From a checkpoint of a small transformer trained on Wikipedia.
Training: a variant of SOAP for these matrices, 505M tokens, 3850 steps.
Each number is 128 + 24 x the weight over its row's rms, rounded and kept within 0 to 255. Layers, rows and columns count from 0. The size above them is the row's rms in percent of the matrix's.

# layer 6 attention query, 512x256, rms 0.191, rows 404-420,468-483, columns 64-127
size [100  99  97  92  92  98  87  79  92 106 101 101 102 103 100  97 102  84  91  83  83  85  85  81  82  86  86  86  86  86  88  85  89]
[[132 119 169 106 136 134 132 106 139 112 117 120  83  96 105 108 168  98 137 174 116 117 126 130 113 161  92 128 110 122 141 150 102 110 137 171 120 125 114 153 126 168 121 167 169 154 152 140 100 105 136 125  81 130 148 147  81 119 172 141 129 139  93 140]
 [115 150  99 127 174 127 175 154 146 166 133 111 115 152 123 162  86 109 160 108 132 136 149 135 176 128 123 143  91 138 104 143 131 119 151 112 114  80 156 165 112 120 148 156 125 123 127 131 132 153  92 144 129 157 152 123 152 155 127  79 150 152  98 163]
 [106 112  73 221 137 141 148 131 107 177 165 166 115 100 114 141 107 100 146  78 129 169 114 140 139 146 110 109 117 145 110 156 117 127 143  97 117 135 130 159 141  88 131 106 154 132 144 131 176 134 140 172 141  93 135 142 121 113 171  88 175  88  93 125]
 [142 117 106 119 116 144 164 130 114 112 134 150  94 136 131 143 115 129 152  65 151 113  96 104 107 128 152 120 117 157 133 120 129  88 149  84 154 142 105 166 161 126  78 123 155  95 149 105 110 136  78 160 153 127 138 108 160 154  97 112 137 114 132 131]
 [137 139 121 147 110 133 134 172 117  72 144 110 158 161  88 137 154 154 146 116 190  87 115 154 132 133 125 134 137 118  84 135 121 128 143 148 118 165 108 125  86  98 162 138  80 118 116 134 140 113 136 126 121 144 140  66 110 122 125 127 126 117  81 128]
 [119 130 118 135 123 169 125 110 100 103 125 123  97 162  88 134 140  87  78 108  88 132  81 146 133 141 139 148 103 169 154  99 106  81 102 107 108 158 152 133 159 141 123  64 121 148 167 127 117 118  90 101 158 190 167 117 118 131 113 114 149 127 127 166]
 [128  92 168 136 122 123 117  92 127 139 165 102  91  88 138 162 109 117 150 116  98 146 126 119 109 127 126 164 110 149 172 189 127 123 132 146  98 131 162 109 141 134 137 147 131 113 116 158 168 154 122 147 118  55 132 139  99  92 125 170 172 131 149 112]
 [128  91 152 135 154 114 192 107 183 152  86 149 160 137 141 162 134 118 120 119 123 155 117 145 113 122 121 139 109 130 104 137 114 123 133 141 148 175  85 159  78 124 117 135 148 132 121 134 105 133 107 118 134 107 140 106 101 106  96 131 141  82 126 120]
 [153 109 123 111  97 182 106 127 120 125 109 156 116 143  98 114 110 164 146  98 155  85 112 128 124 134 125 101 117 105  88 134  98 108 137 144 116 117 158 124 119 190 116  86 134 104 165 165 131 131 100 136 115 115 135 129 150 105 164 145 140 113  92  92]
 [130 135 140 149 124 159 102 112 133 124 133 119 146  99 158 180  97 104 160 108  87 145 121 132  98 138 113 143 114 144 164 157 125  93 118 133 101  66 158 109 130 120 171 140 120 126 139 170 146 136 128 103 156 114 127 150 138 115  96 150 174 202 129 147]
 [174 175 128 151 153 161 123 138  94 124 115 145 122 152 122 136 112 114 153 162  95 149  94 133 145 118 122 152 143 151 124 127 131 152 145 133 100 105 136 159 147 135 134 138  91 113 135  68 135 127 154 131 180 140 123 115 112  97 105 120 162 107 155 113]
 [152  92 126 132 170 127 144 110 110 143 138 140 115 127 173 107 144  96  78 107 134 111 165 109 125 141 114 117 161 127 137 133 144 132 128 131 143 165  94 145 131 137 128  94 120 144 142 147 115 103 167 138  71  84 162  90 103 138 131 128 137 107 132 111]
 [170 149 127 124 187 152 157 139 101 185  89 164 117 105 125  90 157 105 120 120 157  90 158 123 162 106 131 210  91  93 111 177 123 108 109 165 178 125 149 144 107 115  90 115 130 184 122 144 117 126 103 165 144 140 147 167 148 120 137 110 148 113 124  91]
 [128 145 127 153 148 115 128  86 156 150 136  98  94 140 170 142  85  88 110 151 159 111 131 112 140  77 139  98 114 101 118 115 177 121 161 143 163 157  83 172  99  97 103 152 122 135 142 126 150 121 141 144 154 127 102 165 137 174 100 111 134 109 100 142]
 [ 97 112 151 163 135 140 140  83  96 113 150  99 142 131 151 131 116 106  97  87 118 104 118 147 114  69 132 121  74 135 153 193 145 154 123 132 104 115 133  97 129 112 129 133 109 135 138 125 124 218  99 114 157 140 102 167 128 116 113 146 112 146 135 138]
 [141 110 117 132 136 127 112 142 155 149 102 141 141 119 160 160 137  88 142 123 143 102 112 171  94 181 136 141 138 128 118 145 128 124 130 139 116 122 127 138 121 110 121 151 111 142 125 110 146 101 172 115 144 160 121 114 107 129 141 165 147 103 117  86]
 [127  99 161 126  75 154 167  87 130 132 136 132 114 151 126 102 181 147 129 123 128 118 104  85 110 126 146 140 128 125 131 158  94 123 151 165 116 132 123 123 182 144 178 118 156 115 144 108 174  94 120 102 102 120 159 108 123 125 142  92 131 139 136 150]
 [102 168 168 146 114 139 123 126 122 180 138 160 100 114 109 164 164 128 192 138  76 131 134 131 123 153 127 116 134 133 104 121 141 142 142 101 151 106 120 133 105 135 127 125 109 142 111 152 127  91 142 138 122 184  87 133 138 100 151 122 118 121  90 144]
 [177 159 150 122 144 165 130 133 200  83 149 138 114 119 147 176 172 135 162 128 165 119 153 139 129 119 133 130  87 139 131 144  98 170 130 110 132 130 160 132 116 108 123 125 172 152  99 119 136 146 121 134 140  67 128 135  91 159  94 122 101 136 142 125]
 [146 148 116 151 113 154  77 133 150 145 131 154 184 132 165 126 156 139 144 137 106  76  83 116 143 121 145 158 135 100 123 146 149 127 110 133 127 139  98 155 118 130 105 107 120 157 147 114 143 120 135 140 142 130 161 145 111 137 101 138 115 149 147 161]
 [122 117 132 152 118 123 119 136 129 123 174 133 141 140  88 125 111 100 120 140 139 147 113  83 138 159 119 139  46 166  85 115 129 130 116 106 147 102  91 124 143 125 110 125 136 179 136 122  94 136 107 138 116 131 110 130 166  97 124 120 133 104 108 170]
 [154 116 212 124 103 125 142 131 148 115 182 106 108 172  92 117 157 143 161 116 122 117 114 149 127  97 136 112 140 130 122 100 114 144 136 160 162  82 136 112 124 176 120  90 124 112 126 136 145 140 172 127  99 109 134 156 122 134 140 121 128 180 137  75]
 [109 103 139 166 113 124 157  99 100 113 114 162 119 166 141 149 123 158 142 139 111 131 147 138 143 147 133  94  92 140 111 126 112 116 153 133  92 121 136 129 106  93 165 101 131 121 150 146 113 106 135 120 113 109  97 127 119 122 155 153 107 117 156 119]
 [131 157 161 103 156 161 110 114 123  75 141 107 124 148 120 133 138  87  91 148 150 124 166 114 167 130 190 111 146 103  88 124 174 121 104 141 118  97 103  99 133  86 107 153 101  58  98 134  92 161 116 129 112 166 151 169 129 128 109 123 127  87 113 106]
 [111 117 100 125 141 159  96 119 109 162 111 146 154 128 143 136 123 118 137 160 104  78 112  65 145 154 122 144 140 114  78 138 125 150 125 142 126 106 121 150 140  95 125  80 112 125 123 111  89 108 134 126 155 143 166 148 121 103 119 127 169  80 185 101]
 [112 131 142 122 138  77 142 107 116 130  96 111  78 129  95  95 141 127 128 135 163 121 131  99 166  98 111 147 131 193 121 122 138 113  70 146 161 145 125 150  88 130 160 118 146 115 120 170 154 123 141 112 105 185 135 115 210 116 149 118 147 107 129 159]
 [128 143 190 176 131 160 124 106 116 129 164 156 116 171 165 144  98  98  99 124  84 106 133 156 104 137  92 167 140 135 139 130 116 133 120  83 124 117 125 164 133 192 159 126 138 130  76 117  95 134 120 120 135 116 104 173 176  95 135 169  80 149 116 110]
 [136 110  86 103 163 147 117 113 120 128 141 127 163 167 124 102 162 145 116  84 119 127 129 141 138 158 122 101 141 114 148 170  78 123 131  78 165 139 135 154 153  81 110 150  98 175 128 117  78 158  99 167 141 130 152 102 139 103 131 115 114 115 138  81]
 [ 84 119 184 130 127 106 142 107 102 104 156 126 116 125 138 111  84 140 165 110  97 108 101 170 158 129 129 131 111 137 143 172 105 114 104 121 117  79 163 110 145 129 160 104 131 142  97  96 145 141 136 156 119 102 158 130 104  81 164  99 104 144 114 118]
 [129 131 148 129 105 116 162  81 144 136 120 147 136 142 120 139 114 180 113 111 118 131  80 130 115 129  78 119 149 151  82 116 125 125 158 119 119 118 169  77 119 103 168 102 130 107 112 130 136 138 112 139 130 114 142 140 131 112 119 139 145 105 112 128]
 [104 134 162 149 135  96 110 108 154 128 120 130 121 159 178 141 143 136 127 104 162 147 147 157 146 103  75 150 113 148 124 113 121  98 114 134 188  93 140  98 152 153 127 119 123 113 106  95 111 101 142  89  85 109 140 107 143 148 195 148 122 141 164 170]
 [170 112 151 141 129 164 122 152 106 123 110 118 117 120 126 150 146 116 142 136  97 153 125 143 102 145 146  91 100 103 122 155 172 135 131 104 169 169 155 140 150 151 161 114 121 125 139 109 114 142 119 126  94 124 137 140 162 110 130 144  96 163 131 120]
 [134 149 145 141 143 129 112 120 101 107 168 132 121 145 132 144 117 136 113 113 144 106 114 140 162 144 127 107 128 149 123  87 135 150 182 159  93 143 144 136 113 131  99 111  80 110 131  95 150 111 113 115  87 116 158 136 110 109 158 127 106 118 106  87]]
# layer 6 attention key, 256x256, rms 0.185, rows 212-227, columns 64-127
size [ 84  95  89  86  83  84  82  93  85  92  83  91  84  87  87  87]
[[112  81 119 110 147 168 144  94 146  98 156 145 111  99  92 103 143  93  98 162 141  86 104 159 159 120 183 149  90 129 108 166 109  76 130 131 147 163  99 114  87  84  77 122 147 132 194 135  93 154 143 155 135 136 171 150 147 153 128  97 168 136 148 119]
 [108 132  79 181 154  93  89 120 156  80 159 172  82 110 165 104 178  98 119 123 108 125 116 110  89 120 138 117 109 113 102 122 143 119 101 138 110  99 124 100 146 117 147 126 122 163 183 152 130  95 109  79 110  94 128 116 118 120 143 131 141 135 160 162]
 [138 118 134 131 129 137 175  56 109 132 134 130 112 100 116 157 145 119  96 107 121 146 143 156 164 143 149 130 147 166 135 137 113 115 145  61 133 114 134 143 142 138 132 134 100 146  96 100 147  92 149 122 117 137 132 129 112 165 174 124  81 132 148  49]
 [ 89 132 144 102 129 126 139 170 127 121 108 147 106 116 168  75 117 123  95 140 127 108 145 165 116 130 142 179 149 135 121 161 135 120 136 126 133 143 136 129 169 144 159  97 174 122 102 156  82 139 118 132 182 130 119 100 106  93 140 118  82 163 141  87]
 [135 140  96 149 106 140 129 148 156 146 105 141 133 141 155 157 116 113 109 168 120  96 112 135 133 104 103 133 138 123 117 102  88 100 141 116 133 142 157 157 126 146 134 168 158 141 174 114  82 114 116 143 168 151 121 104 139 150  90 118 141 115 106 141]
 [150 119 119 132 113 138 178 116 155 152 128 140 125 152 137  98 163 156 121 104 107 122 174 168 122 146 134 126 143 152 123 106 124 118 152 118 110 104 112 145 146 145 142 107 152 109 140 126 140 126 133 150 123 109 154 138 102 171 125 122  95  69 146  93]
 [183 101 103 137 101 107 148 119  69 148 154 120  99 139 171 145 102 115 115 160 137 122 145 143  99 144 139 142 131 149 134 151 165 121 113 126 113 110 133 131 150 146 141 154 106 138 113 143 121 113 130 142 100  85 121  82 112 109 106 121 117 119 199 140]
 [119 150 181 141 110 204 159 133 117 152 104 136 131 155  97 174 142 119 146 132 143 165 101 107 102 143 118 152 108 122 152 119 149 157 139 152 120 136 145 155  71 153 132 120 107 111 107 138 112 129 120 150 169 127 104 154 124 145 150 128 108 122  95 100]
 [138 108 124 128 153 117 154 141 124 107 146 138 151 140 195  82 119 149  99 137 140 164 142 170 120 108 154 139 118 110 166 129 125 102 148  70 109 147 132 159 116 137  88 121  97 127 159 144 153 115 103 125 122 114 138 128 124 160 103 156 120 146 162 157]
 [140 140 148  90 107 102 142 163 134 179 100  88  97 126  89 136  97 157  96 108  79 147 149 105 135 128  94 117 162 108 194 114 112 157 119 154 123 131  98 133 143 150 145 112 137 109 115 112 134 108 111 110 137 149 142 106 147 104  89 138 152 144 136 113]
 [145 148 114 127 140 138  98 125 111 156 112 144  95 109 123 148 145 151 145 109 112 122 153 141 148 132 120  98 113 107 135 163 116 113 169 112 120 124 214 131 147 161 135 100 109 165 100 150 153 121 122 143 167 148 101 122 127 118 134  96 142 159 130 117]
 [119 110 146 148 132 140 102 110 156  88 125 128 120  81  99  99 143  81 124 158 128  83 135 161 127 116 120 101 101  99  81  99 105 102 152  56 105 117 113  88 130 156 150 104  92 145 111  93 111 138 148 143 134 131 105 133 176 137  89 126 146 150 128 168]
 [149 124 130 135 157 132 119 128 129 153 105 114 117 157  96 101 129 117 104 126 146 134 130 128 144 117 146 130 156 129 118  98 102 183 146 125 148 141 126 143 135  40 145 170 105 114 141 121 103 123 148 101 119 130 110 161 125 166 100 144 152 137 165 149]
 [122 101 106 158 161 136  99 156 129 142 121 126 105 130 113 143 160 148  87 154 102 113 142 111 100 144 164 116 122 145 124 168 134 125 112 127 120 135 132 175 125 120 176 121 135 125 130 126 147 137 128 115 130 143 137 164 116 113 103  85 117 100 164 115]
 [149 132 124 148 125 108 125 142 130 126  88 164 118 175  85 119  91 140 112 120 133  85 106 145 158  95 167 140 117 128 156 125 129 120 127 127 116 124 165 130 128  99 109 156 147 128 139 119 119 131  70 110 130 138 127 109 116 121 112 147  73 104 118 154]
 [100 111 127 111 158 139 150 132 121 149 128 134 115 139 101  97  98 105 143 138 135 129 139 113 158 180 114  87 130 104  85 122 117 112 144 139  98  74 122 110 132 137 153 122 172 118 113 124 126 137 117 117 141 165 132 147 142 132 162 150 111 128 142 127]]